Weights of a small transformer language model.
Architecture: LayerNorm before each block, rotary positions, tied embeddings.
Training: 147M tokens, 8960 steps.
Each number is 128 + 32 x the weight over its row's rms, rounded and kept within 0 to 255. Layers, rows and columns count from 0. The size above them is the row's rms in percent of the matrix's.

# layer 5 MLP down (transposed), 512x128, rms 0.0725, rows 357-409, columns 0-63
size [115  94 119 109 101 105 100 110  92 100  95 103  97 102  98  98  95 103  98  98 102  97 101  96 110 103 100  96  97  99 112 108  94  90  92  95  98 100  95 105  98  99 103  99  99 104  92  88 111 101 100  95  97]
[[171  82 160 150 173 102 135  83 162  79 201 102 134 127  55 142  96 147 160  97  98 143 106 101 164  54 152 106  50  90 138 161 135 150 150 119 154 111 119 158 158 147  94  76 184 146 123 129 147  82 175 145 130  87 111 113 124 161 168 122 123 144 123  97]
 [100 163 109  97  80 100 114  86  83 127  83 136 151 191 136 108 161 153 132 136 116 126 120  47  95 166 131 133 125 137 140 115 112 141 122 138 108 146 146 152 114 148  96 151 133  90 106 100 186 104 113 143 157 115 112 123 133 160  95 106 117 163 154 154]
 [ 82 119 124 127  32 141 113  58 157 110 121 136 188  90 131 148 160  95 150 123 153 155 136 159 125 138 155 103 113 149  91 132 131 159 143 145 119 121  90  92 130  90 130 132 127 100 146 110  92 129 139 197 134 112 157 117 100 107 132 157 111 157 118 177]
 [107 146 149 155  59 134 104  84 100 134 162 152 160 141 138 177 179 141 113 142  98 127  87  57 120 164 142 125 147 176  83 125 142 170 141 179  78  87 111 171  96 115 127 136  92  69 114 131 123  97 111 103 101 174 121 132 109  87 106 102 163  92 203 183]
 [187  82 115 121 129  96 142 176  93 121  86 191 131 126 102 140 145 142 188  88 165 149 172 143 180  80 109 107  67  87 180 142 183  71 143 116 120 116 148 171 135 149  77 148 117  99 155 140 134 112 119 180 102 146 114 145 108 149  97 167 146 113 100  95]
 [101 115 126 123 127 180 144 193 102 137 163 150 145 119 192 117  85 129 125 126 133 184 109 106 137  90 127  41 106 142 109  90  67 122  98 153 123 149 141 147 193  99 201 185 143 113  79 158 168 151 143 135 108 112  47 176 161 111 157 132 117 158 114 151]
 [144 154 107 122 126  77 148  90 130 132  74  86 100 154 125 105  91 102 124 131 197 152 141 127 141 163 149 158 125 158 147 133 141 124 129 140 113 122 120 110 137  72 122 139  98 114 160 124 145 129 119 107  23 148 124 173 203 152 120 147 117 143 117  80]
 [138 159 129 149 155 173 154 131 170 131 121 146  93 135 142 131 118 137 107 122  81 127 124 140 128 106 162 152  88 132 100 120 136 106 102 171  58 116 102 120 152 152 150  81 116  89 111 157 123 204 111 140 131 102 126 115  97 125 141 157  78  98 170 176]
 [169 103 114 119 140  99 127  97 150  69  78 144  97  71 140  79 134 131 119 133 142 126 125  21 143 154 118 142  96 128  92 117 131 208 167 142 158 141 162 106 116  89 116  92  98  74 102 174 140 100 110 156 160  96 157 166 121 147 149  52 121 176 166 124]
 [160  93 115 132 149 207 104 124  65 175 227 121 109 137 102 165 178 125 107 134 122  93 128 147 143 149 130  85 192 158 159 128 104 128  99 106  86  95 185  66 175 127 123 157 154 128  98  88 111 121  95  94 175 113 139 112 163 112  94 126 123 128 167  99]
 [ 82 104 142 128 164 123 110  94 157  93 124 106 125 142 116 141 149 208  95  93 128 164  83 155 124 131 112 128  69  75  64 130 138 114 123 182 125 105 122 123  69  56 145  94 120 161 156 151 112 117 102 152 157 146  96 119 169 125 122 187 133 167  67 193]
 [ 61 133 116 200  75 131 210 121 192 159 140 125  97 120 151 107 119 103 142  81 179 160 128 152  79 116 128  94 184 173  85 114 122 135  68 108 155 153 116 109 157 114 171  99 197 109 133  51 170 127  86  60 156 126 141 109 134 140 135 122  89 126 184 168]
 [116 148 128  78 164 127 130  81 166 145 100 125 110 140 100 199  82 122  84  79 118 129 133 128 153 105 151  65  88 109  80 155 134  91 162 174 130 174  90 157  89  97 156  90 122  79 162 150  99 165  73 126 118 150 161 144 149  95 212 147  66 145 127 153]
 [153 166 130 115  89 118 165  83 192 111 124 101  74 216 137 155 208 135 113 156 101 151 138  87 155 104 131 134 119  97 147 115 117  97 103 108 117  99 135 123  99 115 137 172 157 146  60  90 127 118 166  91 105 110  73 162 179 101 102 169 120 151  92 154]
 [107 165 140 184  99  76 152 178  82  55 139 137 135  82 125 103 153 200 173 149 143 167 132 134 158 169 104 151 104 106 140 150 105 121 113 116  76 119 102 108 197 156  66  68 123 147 142 100 127 135 119  89 163 176 119 131 164 188 135  78 114 123 149 122]
 [141 153  78  73 172 140  95 137 147 111 107 115 149 147 148  77 144 124 119 118 149  58 194 136  67  47 156 106 147 115 132 107 111 104 158 130 190 164 116 134 177 134 200 123 145 141 155 178 119  90 113  97 136 124 102 127 113 186 174 141 116  68 164 127]
 [111  76  97 146 133 162 128 144 154 142  87 174 183  89 100 139 177  76 103 119  97 159 135 121 101  98 138 141 102 106  84 185 114 146 126 154 144 211 146 182  85  86 171 110  44 161 106 127 149 119 101  95 165 122 127 170 118 169 157 108 153 122  96 117]
 [152 155 125 105 143  87 127 134 179 141 194 123 144 159 142 158 145 121 119 153 177 117 135 142 170 168 127  93 128 211 146  56 103 200 142 146 119 156 141 175 176 126 139 146 108  96 156 145 130 157 118  95 132 142 109 153 129  99 113  66 124  87 131 148]
 [142 121 139 139 141 125 133 171 177  84 168 104 116  88 108 130 137 137 113 204  90  83 137 132 143 135 160  94  88  75 114 162  59 124  98  93 154 143 126 154 134 155 109 178 116  70 157 111 103 123 132 105 150 131 151 145 127 156 100 140 100 179 124 157]
 [193 103 151 159 122 132 110 179 139 112 160 161  74 161 160 121 147 149 148 154  84 162 154 103 131  71 109  92 156 129  99 121  55 192 132 133 162 155 134  86 157  82 102 105 157 140 133 133 160 155 136 114 136 141  89  97 122 133  99  95 114 117 161  96]
 [143  98 154 133 127 150 167 170 124  69 120 127 140 131 140 139 130 142 111  44 140 159  99 162 128 108  87 116 139 128 162 152 117 110 115 102 123  99 148  81 181 143 122  47 114 143  72 175 117 103 147  87 125 121 117 136 116 138 129 103  88 231 179 167]
 [197 117 112 125 151 116 202 144 162 104 187  93 131 134  84 111 128 116 165 168 171 118  42 137 102 117 152  92 205 132 103 142 154  66 115 128 101 147  86  85 184 125 132 163  94 102 143 119 119 129 158 136 111 149  93  72 179 177  96 141 156 155 174 117]
 [189 117 143 131  94 121 120 174 106 116  43 112 153 128 110 140 103 141 129 125 129 123 132 131 100 157 101 120 111 138 141 133  52 151 186  94 185 153 149 142  53 149  85 132 126 226 137 120 122  47 146 152 109 129 135 130 108 102  83 144 158 162 146 139]
 [139 157 118 117 130 133  94  67 143 160 132 161 129 157 122  65 167 143 124 126 138 145 164 109 146 117 166 124 124 152 136 129  55 175 137 201  95 144 108 125  93  93 125 130 139 171 149  18 198 134 117 115  79  70 191  85 132 106 127 136 163 146 136 161]
 [140 198 118 110 123 146 127 100 109 121 153 115 172 163 100 102 141 120 115 134 116 131 159 142  98 154 164 112 119  94  96 119 186  98 136 161 116 115  77  62 147  88  79 139 130 133 141 159 140 216 153 161 106 136 167 118 106 130 121  50  88  68  39 150]
 [116 176 106 107 154  76 110 120 122  96 170 105 184  83 103 163 149 151 147 127  88 176 105 146 159 119 118 100 193 146  72 151 129 123  74 119 166 207 152 129 110 145 153 132 153 141  92 112 114 202  90 134 113 130 134 107 130 123 161  79 118  91 134  96]
 [192  62 132 118 154  76 122 135 142 135 115 141 156 136  70  29 159  99  90  88 152 182 155 105 168 141 110 154 137  94 152  56  94 134 134 149 150 105 166 118 141 107 113 104  93 150 150  81  51 112 147 156 150 175 143 175 144 162 125 166 123 145 162 143]
 [107 105 102 148 123 123 207 135  95 107 123 125 191 132  75 135 104 144 179 158  73  93  62 106 151  94 116 151 124 110 203 103 116 130 128  92 152 133 160 195 107 129  71  63 132 135 120 118  99 121 148  79  66 146 110 117 106 121 142 180 160 153 136 156]
 [106 120  49 127 191 110 187 119  83 141 168 102 138 118 145 194 125 109 183 120  91 120  75 112 140 164 138 109 136  85 158 156 151 134 153 122 124 160 119 127 134 152 104 105 151 129 109 155 127  58 134  86 122 152 124 123 155 178 186 147 107 178 132 136]
 [140 104  71 133 132 118 128 123 114 156 137 118 173 143  68  59 151 129  93 109 150 119  97  95 116 204 128  91 113 136 141 117  50 125 120 147 140 146 158 101  69 101 145 142 207 171 126 138 165 125 134 134  95 113 166  95 150 121  67  76 158 166 130 116]
 [ 92  77 162 101 148 130  85 115 131 137  96  99 154 151 110 134 117  75  96 154 138 130 119 102 170 189  65 159  97 119 177  94 146 133 104 143 118 136 155 151 138 136 123 136  97  72 157 175 141 126 157 232 122 151  78 155  82 105 144 121 162 107 132 174]
 [179 182 127 133  88  46  78 147 120 132 108 103 101 111 139 167 120  81 128  80  77 149  43 145 113 101 135 111 106 121  82 135 120 139 110 169 115 154 106 123  85 124 121 138 146 107 138  51  95 162 104 130 103 187 136  94 176 107 109 159 187 184 144 179]
 [106 133  85 110 186 123 138 159 136 135 141 123 163 169  94  72 195 113 100 134 138 213 110 163 192 127  86 108 140 221 131 125 118  92 135 157 113  93 166 125 117 120 175 100  73 106  89 165 138 134 105  73 157 159  63 126 167 130 124  99 127 114 122 131]
 [154 172 148 171  87 121 138 132 132 115 100 116 116  93 119 158 148 169 113 131 128  60 146 197 108 201  96 169 160  80 149 116 119 142 159 162 129 122 117 159 125 181  86  98 168 114 127 148 161  98 107 133 152  70 105  80 104 156 120 164 186  95 124  73]
 [134 113  77 113 117 158 150 142 115 116 111 121 173 140 105 101 160 114 181 164 142 173 122  95 187 135 142 149  73 179 133 153 211 164 165 188 105 147  87 114 130 187 133 134 102  67 164 129 141 108  79  58 106 145 131 114 108 124 153 175  91 141 122 131]
 [160 143 131 176  86 174 141 192 125 118 122 111 142  91 104 127 100 133 131 132 160 122  89 136  67  66 137 152 181 136 137 142 164  92 148 111 134 152 116 103 112 116 149 166 134 135 134 117 179 111 100  60  88  99 155 117 163 140 199 129 120  54 121 127]
 [166 172 127 111 176 115  76 151 103 163 182 159  72 133 135 133 126 187  84 112 103 155 154  74 102 129  80 161 107  76  95 106 136  89 121  76 143 185 130  89  99 122 148 144 162 110 142 162 155 169 150 105 127  49 122  94 138 112 161 124  98 159  59 107]
 [132 184 121 124 149 113 117 151 122 176 139 120 154 127 154 130 113 146 104 145  71 102 162  60  89 118 180 102 161 138  79 108  43 115 126 154 121 137 122  85 135 132  99 126 136 130 152 133  97 165 137 115 156  59 150 139 151 175  87 121 119 163 141 187]
 [174 103 156 130 126 147 158 135 159 177 142 171 152  82 153 140 107 103 164 107 172 132  98 100 130 124  83 125 176 104 144 160 135  65  95 120 137 137 103 151 105 135  63 183 125 191 163 117 100  98 126  99 129 108 156 120  92  78 121 145 159 156 185  69]
 [145 118  94 143 143 158 122 135 173 120 147 110 136 148 124 171 135  72 134 125 144 130 106  99 115 138 172  90 129 163 120 141 153 157 196 107 105  97 161 108 111 181 122  96 188 159 186 114 169 174 154 100  93 128 151 127 142 104 127 100 104 167  65 152]
 [152 121 158 127 168 147  93 166 172  47 151 104  90 126 169 124 130 154  53 135 121 145 145  65 161 144 161  74 103 153 143 134  34 182 132 156 190 167 127 109 175 172 149 147 141 117 127 127 106 157 135 129 179 121  77 122 141 114 129 125 121 106 134 101]
 [149  72 141 169 169 105 169 132  86  87 144 135 139 173 101 126  98 120 189 138 125 113  92 100 118 137 128 158 123 143  90  68  79 146  99 134 155 115 157 123 180 155 130  51 170  95 132 121 124  82  54  68 178 123 145 133 144  87 141 197 155 126  81 181]
 [149 108 161  90 102 181 196  85 170 185 110 130 178  94 107 169 192 110 155 107 183 119  62 136 100  85 121  96 161 138 156  80 164  93 102  78 105  65 125 120 150 150 144 117 103  91 141 128 110 114  77 131 190 119 134 181  94 116  78 148 115 125 132  87]
 [ 65 158 113 149 130 105 149 107 128 125  23 111 172 103  90 115 124  91 113 153 145 131 126 124  96 176 117 109 149 113 119  89 172 178 159 166 165 111 119 132 134 155 120 149 111 149 120 155 173  92 115 101 161 117 143 100 155 139  62 127  96 191 145 173]
 [113 131 156 111 188 107 159 109 101 164 103  98 138 193 174 200 131 107 135 146 160 129 131 129 163 141 149 134 119 121  49 150 100 136 127 105 141 188 159  45 153 145 138 135 112 142 120 101 167 139 126 122 162 128 129 103 128 109 174  77 106 172  75  73]
 [116 132 114 163  57 131 144 194  92 135 179 105 155 149  93 125 137 169 145 145  97 148 167 149 168 170 146 146  89  81 104 120 147 117 172 184  82 144 197 129 184 155 167 111 100 148 184 113 139  83 145 173  99 187 138  92  96 126 123 145 120 204 123 177]
 [179 103 154 119 166  79 179 125 198 167 122 180  65 138 142 116 150 135 117 141 116 111 147 110 128 118 146 116 107 126 115 118 190 202 147 125  97 140 105 146 155 123 139 173 126 120  81 239 152 153  90 141  73  80  84 136 140 171 168  90  66 120 126 109]
 [ 99 187  87 213 112  98 165 140 162 101 137 155 132 165 144 128 133  62 154 139 140 125 148 149 108 108  77  96 150 170 131 131 143 136  76 122 181 123 105 118 139  96 127 121 122 173 132 112 147 158 184  81 106  86 131 157 217 121 135 158 133 165  77  89]
 [160 105 143 119 125 122 156  78 127 146 107  78 190  95 156 168  65 144  99 146 172 136 125 121 145  44  99 184 145 132 149  78 116 140  50 152 102 131 129 153 135 131 132  93 165 199 155 142  91 149 123 121 104 116  84 170 173 100  96 109 156 192  91  91]
 [175 136 143 136  79 141 165  74 100 124 152 148 103 131 133 171 154  77 158 176  63  98 127  82 181 123 146  76 132 127 153 159 105  62  77  84  53 134 108 123 120  92 115  95  87 153 102 142 101 102 146 116 176 120 139 106 166 131 150 133 105 186 167 177]
 [105 136 147 157  85 133 104 140 122 159 144  66 154 169  91 182 178 129 119  88 140 114  88 162  98 103 115 127 173 116 126 186  97 106  93 149 155 140 142 164 126 104 102 153 100 143 138 113 195 148 170 166 141 144 162  92  93 153  86 143 186  99  87  74]
 [117  98 118 197 164 120 110  97 136 140 135 103 127 146 182 140 174 186  74  52  88  86 125 126 153  93  74  81 119 119 123  99 189 144 174 119 136 181 136  92 171 129 126 130 100 144  97 123  89 117 121  44 107 140  90  73 128 159 136 192 125  67 163 163]
 [194  96 150 146  99 167 135 109 114 104  91 132 157 111  98 149 157 115  82 166 156 124  82 138 157 137 125 164 114 164 133  51 159 192 126 163 108 128 172  61 130  72 122 144 140  60 118  93  85  64  82  96 181 146 140 102 147  94 101 174  97 121 203 120]]
# layer 5 MLP up, 512x128, rms 0.0725, rows 358-409, columns 0-63
size [ 91 116 111  99 106  95 112 104  98  90 102  98  98  99 105  99 103  93  97 110  89 106 101 108  93  97  94  95 100 109 106  93  96 101 101 106  91  95 106 108 103 103 105 104 106  97  93 104  97  98  95  90]
[[128 144  86 118 139 170 131 121 139 151 176 110  82 128  99 125 128 164 145 114 123 123 128 139 115 130  89 113  86 120 113 101 131  82 157 126 145 125 145 128 163 117 165 113 153 135 178  98 103 120 160 128 147 209 105 154 195 128 178 161 146 160 148 117]
 [ 99 127 152 162  98 162 176 118 102 179 118  64 123  99 132 173 167  92 189 119 156 131 136 150 168 150 125  74 109 115 159 119 149 114 128 109 115  39 134  94 174 137 106  96 153 133 180 154  91 150 148 185  86 137 122 109 155 104 150 119  78 150  94 182]
 [125 153 121 115  76 107 109  69 135 125 174 150 142 118 114 117 126 134  76 130 114 151 101 185 131 191 158 137 121 172 149 120 131  84  71 119  84  71 143 169  95 109 151 148  83 162  97 142 122  68 145  90 134 151 114 112 133  70 113 136 137  95 148 174]
 [113 121 160  87 121 123 167 160 126 165 144 130 141  90 121 106 101  38 110 162 124 136 196 112 130  88 141 135 148  96 138  82  88  81 155  88 174 158 183  94 157  98 128  99 177  94 111 224 105 129  95 131  99  60 152 124  63 134 117 148  94 118 121 179]
 [124 169 142 127  96  95 130 178  90 126  69 139  75 114 115 157 155 140 134 162 142  98 136  88 112 119 123 144 147  96 145 171 141 129 163 149 154 133 117  87 140 124  91 143 134  61  87 106  98 137 101 135  99 103 167 143 169 150 171 147  63 147 160  70]
 [170  97 127 118 208 230  57  80 106 108 119 143 187  96  96 171 158 144 132  56  77 153  95 179 160  96 133  69 141 136  98 126 146 137 136 162 140 160 136 102 148 154 113 141 133 168 131 169 100 137 142 124 135 121 166 123 101  46 168  88  76 167  84 136]
 [116  93  94 126 173 130 168 114 128  72 143 193  83  75 138 189 118 106 141 166 133 123  87 114 162 126 122 144  80 140  49  63 138 127 151 175 111 111 162 135 165 139 118 177  68 175 107 103 109 190 141 150 114 140 172 159 123  77 142 142 146 110 160 138]
 [123 151 211 143 134 132 105 130 174 118 135 110 145 116  95  51 129 111  88 140 131 146 103 113  87  96 125 117 147 112 134 127  97 119 177 110 180 127 109 133 126 148 133 119 178 165  96 144 114 111 138 165 194 164 156 165 111  85 114  67 125 125 130 196]
 [144 132 149 127 105 182 114 150  91 156 103  65 122 143  94 136 172 140  94 159 110 173 100 165 127 117 151 129 107 109  98 153 172 156  77 135 179 142  43 125 146 117 106 106 182 108 161 108  52 177 127  91 113 119 134 129 112 137 125 107 108 105  78  89]
 [ 87 210  87  78  67 144  89 118 120 199 180  71 143 114 139 149 135 155 130 153 171  71  77 134 118 119 102 112 157 143 140 137 104 109 141  90 194 127 138 105 119 117  97 152 198 156 149 129 146 130  79 154  80 125 137 103  80 170 118  73 133 126 189  85]
 [140 184 166 123 121 132 142  86 106  54 169  90 111 132 168  76 154 108 126 106 128 134 160 113 179 161 124  94  60  86 131 130 133 149 148 134 137 132 148 107 102 113 123  73 168  78 114 170 115 168 172 169 232 145  89 167  71 115 165 108 177 126 112 137]
 [ 74 132 137 136  93 146 106 128 158 114 106 151  67 168 128 143 105  61 179 121 194 159 116 117 141 107  99  89 148 131 130  66 122 168 129 118 177 115 152 118 156 118 155 136 148 154 151  87 151 173 152 127 187 149  95 117 117 126  89  66 111 101 123 143]
 [151 153 161 137 108 178  89 134 114 108 163  79 135 132 134  84 211 115 157 133 153 184  87 173  80 117 134 118 143 107 181 155 137  99  87  65 159  97 140 176 116 112  91 125 223  98 170 157 119 130 145 111 127  80 152 137  85 124 107 131 141 106  76 109]
 [121 127 169  66 105 131  81 135 192 120 150 132 151 141 143 122 120  73  84 139 131  70 160 158  99 106  63 104 193 136  86 128 105  88  78 130 119 168 117  65 129 127 119 101 141 134 128 161 168 125 196 187  85 107 139 150 169 140 142 114 109 129 124 123]
 [111 114 111 153 157  90 120  63 133 107 152 112 144 116 160 130 121  83 101 117 124  99 194 132 155 171 101 123 131  57 158 166 130 159 103  82  65  64 146 141 140 115 127 107  90 137 179 148 137  80 145  84 119 127  95 142 109  89  92 112 158 121 160 117]
 [ 91 165 121  69 140 102 152 165 159 158 115  85  81  91 149 136  83 102  85 116 157  89 115 130  57 152 134 120 115 102 138 114 115 190 123 140 154  86 205 151 159 111 158 119  86  95 106 152 138 129 123 130 103 174 135 107  82 128 117 111 144 149 120 139]
 [ 79 151 122 146 105 144 121 129 131 155 100 106 136 147 123  58 104 131 126 138 151 149 172 153 120 188 173 119 130  50 158 154  61 143 161  72 140  90 163 137 109 116  95 133 138 142 119 144  97 152 116 134 115  27 139 131 119 131 154  72 192 162 102 162]
 [119  88 142 135  66 101  99 110 139 157 161  88 135 110 158 166 132 113 122 136 182 128  87 113  96 156  88 132 151 149 109  93  66 138 168 149 128 154 125 161  97 124 176 114 151 141 168 119 155 111 132 220 146 168 159 139 133 113 125 146  99 101 102 145]
 [ 88 159 107 114 107 185  90 159  67  97 123 156 135  96 114 146 168  50 123  69 148 150 117 212 127 134 174 148 157 153 132  98 156 139 100  71 109  96 173 106 139 127 159 110 131 150 122 100 163 140 115  95 138 133 103 143 168 113 144 140 123 140 114  62]
 [131 114 142 166 115 115 122 123 175 105  93 175 111 140  73 153 109 140 169 112  85 106 142 135 129 118  81  92 120 133  79  76  96 165 139 150  77 173 157 181  85 126 140 156 154 149 122  57 120  93  90 139 145 129 116 216 106  69 128  78 168 106 129 111]
 [ 96 129 109  61 107  81 150 135 107  80  78 108 162 104 130 119  99 114 133 141 110 110 164 134 102 198 131  52 131 164 191  47 162 122 114 128 152  98 110 161 151 179 121 135 143 134 109 139 185  98 135 121  84 141 174 114 118 123 161 136 136 152 157 123]
 [109 144  81  56 204 177 151 144 137 100 127 166  93 120 108  90 121 105 103 107 180  66 181 126 129 113 116 185 112 152 160  98 150  99 112 159 141 131 138 116 159 120  73 128 137  33 130 151 113 130 140 134 201 114 120 124 190 181 153 120 132 120 133 174]
 [141 117  95 125 172 188 111 183 136 127 104  78  81  34 112 171 159 119  77 103 111 114 154 143  67 132 108 121  89 152 158  95 152  52 157  79 106  95 117 111 130 108 187  70 120 120 150 166 108 121 172 133 147 170 103 178 126 150 127 146 106 118  94 159]
 [ 36 166  91 109  76 192 119 109  91  53 108 158 115 151 145 149 139 154 108 100 122 206 167 155 167  99 103 109  90 111 129  78 103 128 108 145  44 123 155 129 128 164 143 112 130 156 177 168 114 178 162 151 173 114 148 108  98 109 136  94 119 154 103 120]
 [116 128 125 151 116 121 171  85  89 159  95 145 105  66 125 151 122 194 161 130 159 134 151 173 147  78 110 146 144 157 149  96 143 151 200 131 122 117 124 147 150 142  59 135 125  86 128 136 147  96 165 126 148 144 142 157  97  88 145  95 135 107 123 152]
 [ 73 148 158  83  98 109 140 121 169  71 117 155 101 107 110 158 110 108 148 101 114 151  96 140 135 130 110 125  92 130 125  93 154  76 116 103 103  99 158 164 108  89 126 117 144 154 184 124 157 161 117 115  86 113 135 111 144 126 185 123 134 169 143 120]
 [ 93 144 105 110 158 126 166 158 107 150 149 178 142 118 155 111 127 109  70  90 144 161 170 124 103 118 148  83 123 163 156 146 121 129 186 115  94 154  77  68 155 119 159 194  85 104  92  98 125 133 127 218 185 165  56 160 166 172  97 117 115  90 103  87]
 [128 182  75 119 128 126  67 126 128 133 109  94 123 188 123 115 100 137 136 102 166 133  86 121 121 119 120 104 137 171 117  36 108 186 146 124 120 136  92 135  50 196 153 196 171 100 168 121 177 106 191 155 119 142 129 144 189 138  88 179  74 143 116  40]
 [ 83 117 147 175  93 177  95 125 192 137 101 131 174 117 148  72 157 138 125 164 107  90 154 146  98 208 145  77 183 163 117 113  50 171 130 136  74 118 165  74 189 132 179  94 152 119 108 150 106 180 134 181 147 159 154 152 125 134 132 111 133  71 102 108]
 [122 116 125 143 100 141 140 138  88 161 161  64 119 124 167  99 152 132 149 131 149  18 109  72 133 128 107 158 148  90 187 118 165 147 170  94 105 138 152 178 142  66 118  89 138 120 165  58 150 162 145 117 106 144 113 130 138 153 110 163 106 102 173 121]
 [152 145 150 122  54 122 142  80 126  86 105  76  88 118 169  56  86 147 143 129 119 128 114 104 110  64 153 137 110 127 158  88 214 132 119 109 160 146 137 114 162 107 165 123 110  68 139  99 157 138  99 139 105  98  57 145 128 109  90  90 107 142 138  65]
 [131 172 120  71  95 151 145 145 143 125 119  69  64 117 105 160 134 180 116 135 144 141 214 159 148 128  87 127 122  91 152 167 142 140 170 105 207 106 104 187 112 166 147 105 129 131 223  72 159 126 157 142 109 112 155 135 127 117 130 124 104  89 124 177]
 [138  90 127 123 138 152 143 159 185 127 149 115 102 170 142 129 105  95 195 141  97 190 115  69 128  84 128 145 129 110 155 103 124 126  85  71 167 117 105 108 168 102 151 126 139 132 120 103 128 129  93 142  94 167 162 112 170  72 140 127 122 179 109 136]
 [110 111 167 129 133 135 103 160 103  61 124 137  77 170 145 162 161 115 158 150 164 124 145 165  79 123 125  75 147  83 116 108  88 102 161 114 129 149 159  79 218 109  78 138 153 164 156 120  80 109 155 149  66  91 135 175 143 166  99 109 153 206 122 137]
 [160 126 162  88 127  63 156 107 152 131 161 131  67 140 119 184 127 149 119 154 111 101 139 122  99 149 110 160 126 109 134 134  85  87 171 113 159  99 110 129 101 107  76 146 114 130 110 148 105 157 153 140  93 147 126 171 137 106  93  96 177 210 120 141]
 [153 103 105 140 130 155 142  56 122 121 111 111 149 128 116  80 129  88 139 179 135 126 135 178 119 170 185 102 173 136  88 112 128 112 161 104 131 133 142 201 139 125 118 143 116 155 130 141 179 104  94  94 161 147  44 105 135 179 125  93 137  73 177 126]
 [135  98 181 173 131 133 139  81  98 168 145 130 112 158 156 112 112 171 110 132 149  98 124 186 106 111  61 138 102 148 159  62 182 151  89 164 158 121 103 153 101 133 173 124  95 141 155 141 154 174 211 162 119 120 178 125 110  80 114  66 141  63 152  59]
 [ 74 147 134 101 189  65 103 101 162 136 128  96 114 139  69 114 114 172 146 134 156  82 164 176 139 103 119  99  93 139 115 102 165 185 114 140  65 137 153 174 177 134 122 121 138 132 131 100 202 117  86 172  96 161 139 141 118  85 196  82  86 171 104 185]
 [ 94 163 144  71 169 105 172 120 155 153 124  36 167 152 179 117 114 124  91 105 125 159 180 126 117 134  98 107 141 159 124  86 156 153  94 141 142  80 145 139 140 106 105  37 143 124 122 153  88 177 149 149 166 199 169 108  87 140 153 105 130 140 124  81]
 [158 129 123 129  66 128 127 149 123 181 134  89  96  76 120 146 105 134 125 105  88 104  93 161 116 107 106 116 114  90 108 159 107  73  99  99 135 114 108 125  69 109 184 114 122 143 124 159  67 126 212  85  82  84 171 189  80 181 179 111  87 121 138 105]
 [154 137  75 124 114 112 138 143 190 128 108 121 112  81 184 182 107 132  57 109 100 151 114 189 127 102 121 110 180 101 119 158 125  38 139 105 144  86 111 156 107 150 100 190 102 117  79 171 113 176 140 100 151 131 110 166 147 161  92  75 155 160 136 124]
 [145 163  93 140  75  88 106 116 137  93  71 157  87 150 140 139  55 131 113 168  78 151 193 140 130  66 141 114  88 181 148 169 146 111 111 128 111 110 182 147 147 147 189 108 140 173  87 101 140 126 111 114 131  76 122 170 193 144 149 168 111 109  98 129]
 [ 78 111 111  90  58 133 160 216 147 137 149 179 104 169 162  93 187 101  83 143 109  76 115 129 111 121  81 156 114 136 164 168 151 104 134 137 129  93 151 141  90 159 108 107 162  98 127 110 139 133 118 116 154 164 115 168 166 124  52 108 122 122 121 194]
 [136 143  93 126 120 160 132 110 136 138  75  81 162 100 124  83 138 119 123 185 145 122  83 158 126 110 122 126 138 136 185 103  89 125 141 102  73  92 165  94 100 158 110 146 143  81 160 141 161 131 157 123 116 146 151 120 109 116 158 120 142  62 162 139]
 [ 99 142 126 152 131 135 111  38 127 120 125  82 125 108  85 109 142 112 153  44 103 180 125 174 105 141  98 161 113 104 165 107  53 139  92 159 158  95 102 103 190  99 130 127 102 145 139 118 112 137  89 125 136 147 141 181 121 113 131 139  51 120 130 155]
 [ 35 170 130 110  97 145 114 125 146  88 138 155 194 200 125 135 107  96 126  82 161 153 124 119 162 140  94  86 146 101 103 104 185 173 146 146 150  69 119 152 115 120 154 162 103 104 142  65 162 126 165 105 152 195  95 101 151 119 117 133 190 113  77 157]
 [121  63 114 109 115 150  95 115 116 116 149 170 102 121 173 162 163 188  91  88  96  75 155 153 125 142 148 179  89 137 130 122  98  95 186 109 158  77 127  85 126 178 117 126  79  90 133 142 112 129  71 139 190 144 129 108 151 141 131 129 108 112 134 133]
 [122  59  53 125 124  83 116  87 130  91 147 139  78 151 158 121 186 149  76 129  93 103 136 144  85  87 158 156 121 131 171 133 169 141 145 123 149  78 179 102 132  69  81 166 154 115 128 110 142 130 214  89 100 129 145 113 104 146 159 117  89  97 148  90]
 [129 120 165  82 157 172 189  86 156 112 121 143  99 132  72  97 121  99 161 187 117 142 129 209 172  74  80 136 142 126 182  74 187  93 183  67 146  93 127 154 130 150 122 125  76  70 104 113 144 109 132 133  97 103 157 108 108 166 158 108 111 162  68 137]
 [113 153  83 150 149 142 137 116 181 142 142 172 136 146 204  82 123 137 136 123 135 118 152  88 111 110 128 110 123 114  84 148 124  82 195 150  95 116  75 161  95 132 133 151 157 119 129 135 130  87  37 129  84  92  97  98 151  90 176 157  73 184 142 148]
 [104 122 166 114 100 105 109  90 204 138 120 101 156  71  90  93 175 146 153 160 127 218 147 111  76 162 159 194 160  94 150 164  66 118 100 157 147 102 157 147 102 108 188 121 160 108 156  85 124 166 105 170 132 116 136 161 134 100 124 111  94 181 101 113]
 [ 82 151 103  97  86 150 204 133 120  98 133 151 146 134  89 203 142 101 146 136 173 127 179 152 117 106  92  79 116  77 105 174  85 104 144  79 171 110  99 120 105 108 125 158 108 151 100 109 142  98 124 124 157 192 103 164 150 193 139  75 118 132  92 165]]